From a checkpoint of a small transformer trained on Wikipedia: a variant of Adam for these matrices.
Each number is 128 + 32 x the weight over its row's rms, rounded and kept within 0 to 255. Layers, rows and columns count from 0. The size above them is the row's rms in percent of the matrix's.

# layer 8 MLP gate, 1792x448, rms 0.0385, rows 985-988, columns 336-447
size [100 100  99  96]
[[100 119 176 136 130 154 152 127 206 116 159 108 147 131  94 165 184 152 131 161 136 114 140 133 152  77 123 105 183 122 191  92  98 138 137 129  99 130 150 115  75 110 137  77 163 104 166 117 117 113 120 146 114 161 150 176 123 154  82 126 179  86 120 163 114 111 149 162 107 126 130 111 182 149 128 140 126 126 151 204 164 166  96 184 164 136  94 116 103 132 128 144 115 134 129 123 110  92 157 105  74 157 139 119 148  52 123 133 150 107 129  76]
 [150 164 155 145 115 133 146  80 158 150 136 124 118  99  87 129 154 140  97 106 136 142 165 103 164 110 146  58 160 111 153 183  90 132 137 137 115 129 128 107 110  88 147 147 119 103 178 126 188 138  97  95  78 203 151  96  90 125 119  77 107  53  96 120 110 157 196 148 138 141 107 140 110  99 159 125 158 123 141 199 156 133 103 170 116 139 135  72  91 106 107 102  74  94 147 145 107 161 138 128  67 131 145 130 144 131 167 118  76 134 117 147]
 [ 80 102  79  59 101 123  89  99 101 101 219 174 117 171 132 103 157 161 118 161  98  92 118 123 159 144 147 123  60 105 155 150 118 120 188 143  99 146 131 136 150 160  80  93 150 196 123 172  79 125  87 157 156 136 120 114  72 103 188 157 147  45 110 162 136  82  65 123 154 128  97 120 118  89 153 155 136 123 133 138 128  78 133  89 149  88  94 110 111 153 124  94 127 146 149 143 168 115 128 102 142 151 105  84 170 173 131 167 110  98 196 124]
 [107 148 115 104 118 162  87 112 123 156 103 152 112 148 118 161 149 138 146 190  91 131  52 124 128 101  75 117 118 114 130 111  97 135 161 124 125  58 124 158 113 173 104  79  84 141  76  91  33 187 201 171 128 141 122 168 156 104  96 149 145 105  82 156  93 125 101 166 166  60 143 146 128 113 143 130 141  97 142 158 157 149  84 130 155 105  90 136  92  78 152 170 166  90 101 120 174 143 176  95 157 162  99 147 128 120 119 143 149 113 159 156]]
# layer 8 MLP up, 1792x448, rms 0.0391, rows 985-988, columns 336-447
size [101 101 100  94]
[[156  91  94 166 132 133 192 138 135  86 130 109 140 177 111 199  86 175 134 147 173  45 128 115 148 123 176 150 147 102  89 121  77 132  88 149 109 160 118 124 104 148 132 109 158 131 129 156 198 119 120 120 142 129 134 155  94 126 118 123 158 101  88 110 131 117 119  94 179 160 173 165  98 109 144  84 119 170 139  79 138 152  88 140 128 129  89 178 141 148 106 183 116 150 113 171 133 109 132 153 132 132 100 206 141 107 138 100 142 130 103  99]
 [117 116 169  91 143 132 140 134 162 132 154 171 190 128 181 108 114 133 137  88  90 111 132 122 110 161 158 104 117 123  87 176 146 140 151 153  74  98 140  69 119 142 102 114  93  78 102 153  90 148 130  53 118 119 189  85 154 118 177 146 147  68 130 131 169 155  84 124 170  49 156 143 110 135 158 134 107 113 134 125 126 147 179  81 164 164 152 144 183 140 148  80 127 126  71 138  97 160 124 144 136 111 102  85  85  81 117 173  68 149 146 121]
 [102 174 167 141  86 107 133 150 146 147 141 158 112  69 112 153 183 174 152 193 127 146 169  90 148 135 167  95 136 135 131 112  84 101 159 155 196  88 149  96 109  72 118 143  69  62  96 104 175 157 117 173 127 124  84 107 128  90  98 140  85 164 142 193 106  91 146 135 100 117 120 125 144 157 136 155 173 120 143 157 150 121 164 113  91 127 170 101 140 100  98 162  87 163 145 189 137 111 187 114 136  77 153 151 151 122 127 159 110 184  71 101]
 [167 141  78  79 206 155 173 177 127  91 107 137 132 125 137  95 181 125 123 123 125 185  94 139 146 162  82 118 192 166 122 109  88 161  95 146 136 121  73 132 106  97  62 150  81  93 130  89  86 113 131 106  88 175 147 174 165 121  98 130 100 140 136 130 101 138 102 120  83 140 158 159 152 113 202 129  98 152  98 174 120  81 121 133 123 114  99 137  73 120 153 105 132  71 110 166 132 125 122 107 153 108 132  76 143 123 107 119  80  69 125 126]]
# layer 8 MLP down (transposed), 1792x448, rms 0.0292, rows 985-988, columns 336-447
size [ 99 103  97  95]
[[ 99 105 108 146  89 111  82 119 112 171 135 143  68 157 146 131 131  83  92  97 126 123  97 138 133 142 138  96 158 152 130 213 184 152 111 156 171 126 149 128  63 117 169 115 177 115 126 112 145 148 133 114 164  92 127 128 133 176 129 116 141  86 116 128 126 134 100 154 117  76 124 144 132 134 121  69 109 183 148 148 139 125 130 115 120  76 126 109 107 126 136 186 139 135 160 163 184 151 121 160 114 165 121 153 109 157 150 141 141 148 194 127]
 [160  95  83 162 116 147  72 139  98 139  88 112 139 174 103 158 108  99 138 219 175 108 126 116 184 146 130 102 132  85 193 129 143 168 101 191  72 146  93 116 117 126  95 146  71 205 100 109  95  76  99 138  70 136 126 130 153 129 124 115 127 146 164  88 124 132 107 130 107 151 100 122  91 167 148 121 119  99 121 147 141 175 120 134 138 103 127 123 175 153 151  91 102 117 112 178 190 159 112 182  94  91 175 140 114 167 134 120 138 115 129 197]
 [ 52 177  85 119 100 137 124 171 128 118 158 175 120  69 135 117 119 150 154 134 160 101 145 161 108 142 136  94 129  67 139 150 108  72 136 156 126 144  97  87 167 159 145 177 186 150 126  70 111 131 125 107 103 157 133  87 106 138  76 107 164 106  86 131 160 127 131 131 137 113  95 133 179 101  87 145 100 122 145 153 144 127 142  60 133 129 140  93  76 135  84  95 187 135 142 121 100 101  92  69 155 152 178  96 112  84 155 119 174 100 255 111]
 [191 108 148 116 143  86 103 105 103 108 102 114 133 122 114  91  89 158  94 103  85  82 118 129 141 175 113 133 141  89 118 123 139 116 182 141 117 162 152 130 131 106 115 117  92 146 126  96 143  90  83 169 132 197 145 137 122 187 140 122 129 102 118  75  77 102 132 154 178 182 232  99  85 107 148 185 159  90 134 188 105 148 134 116 116 151 137 127  95 167 134 143 133 160 119 115 135 107 102 145 153 145 101 145 169  59  70 118 112 182  84 171]]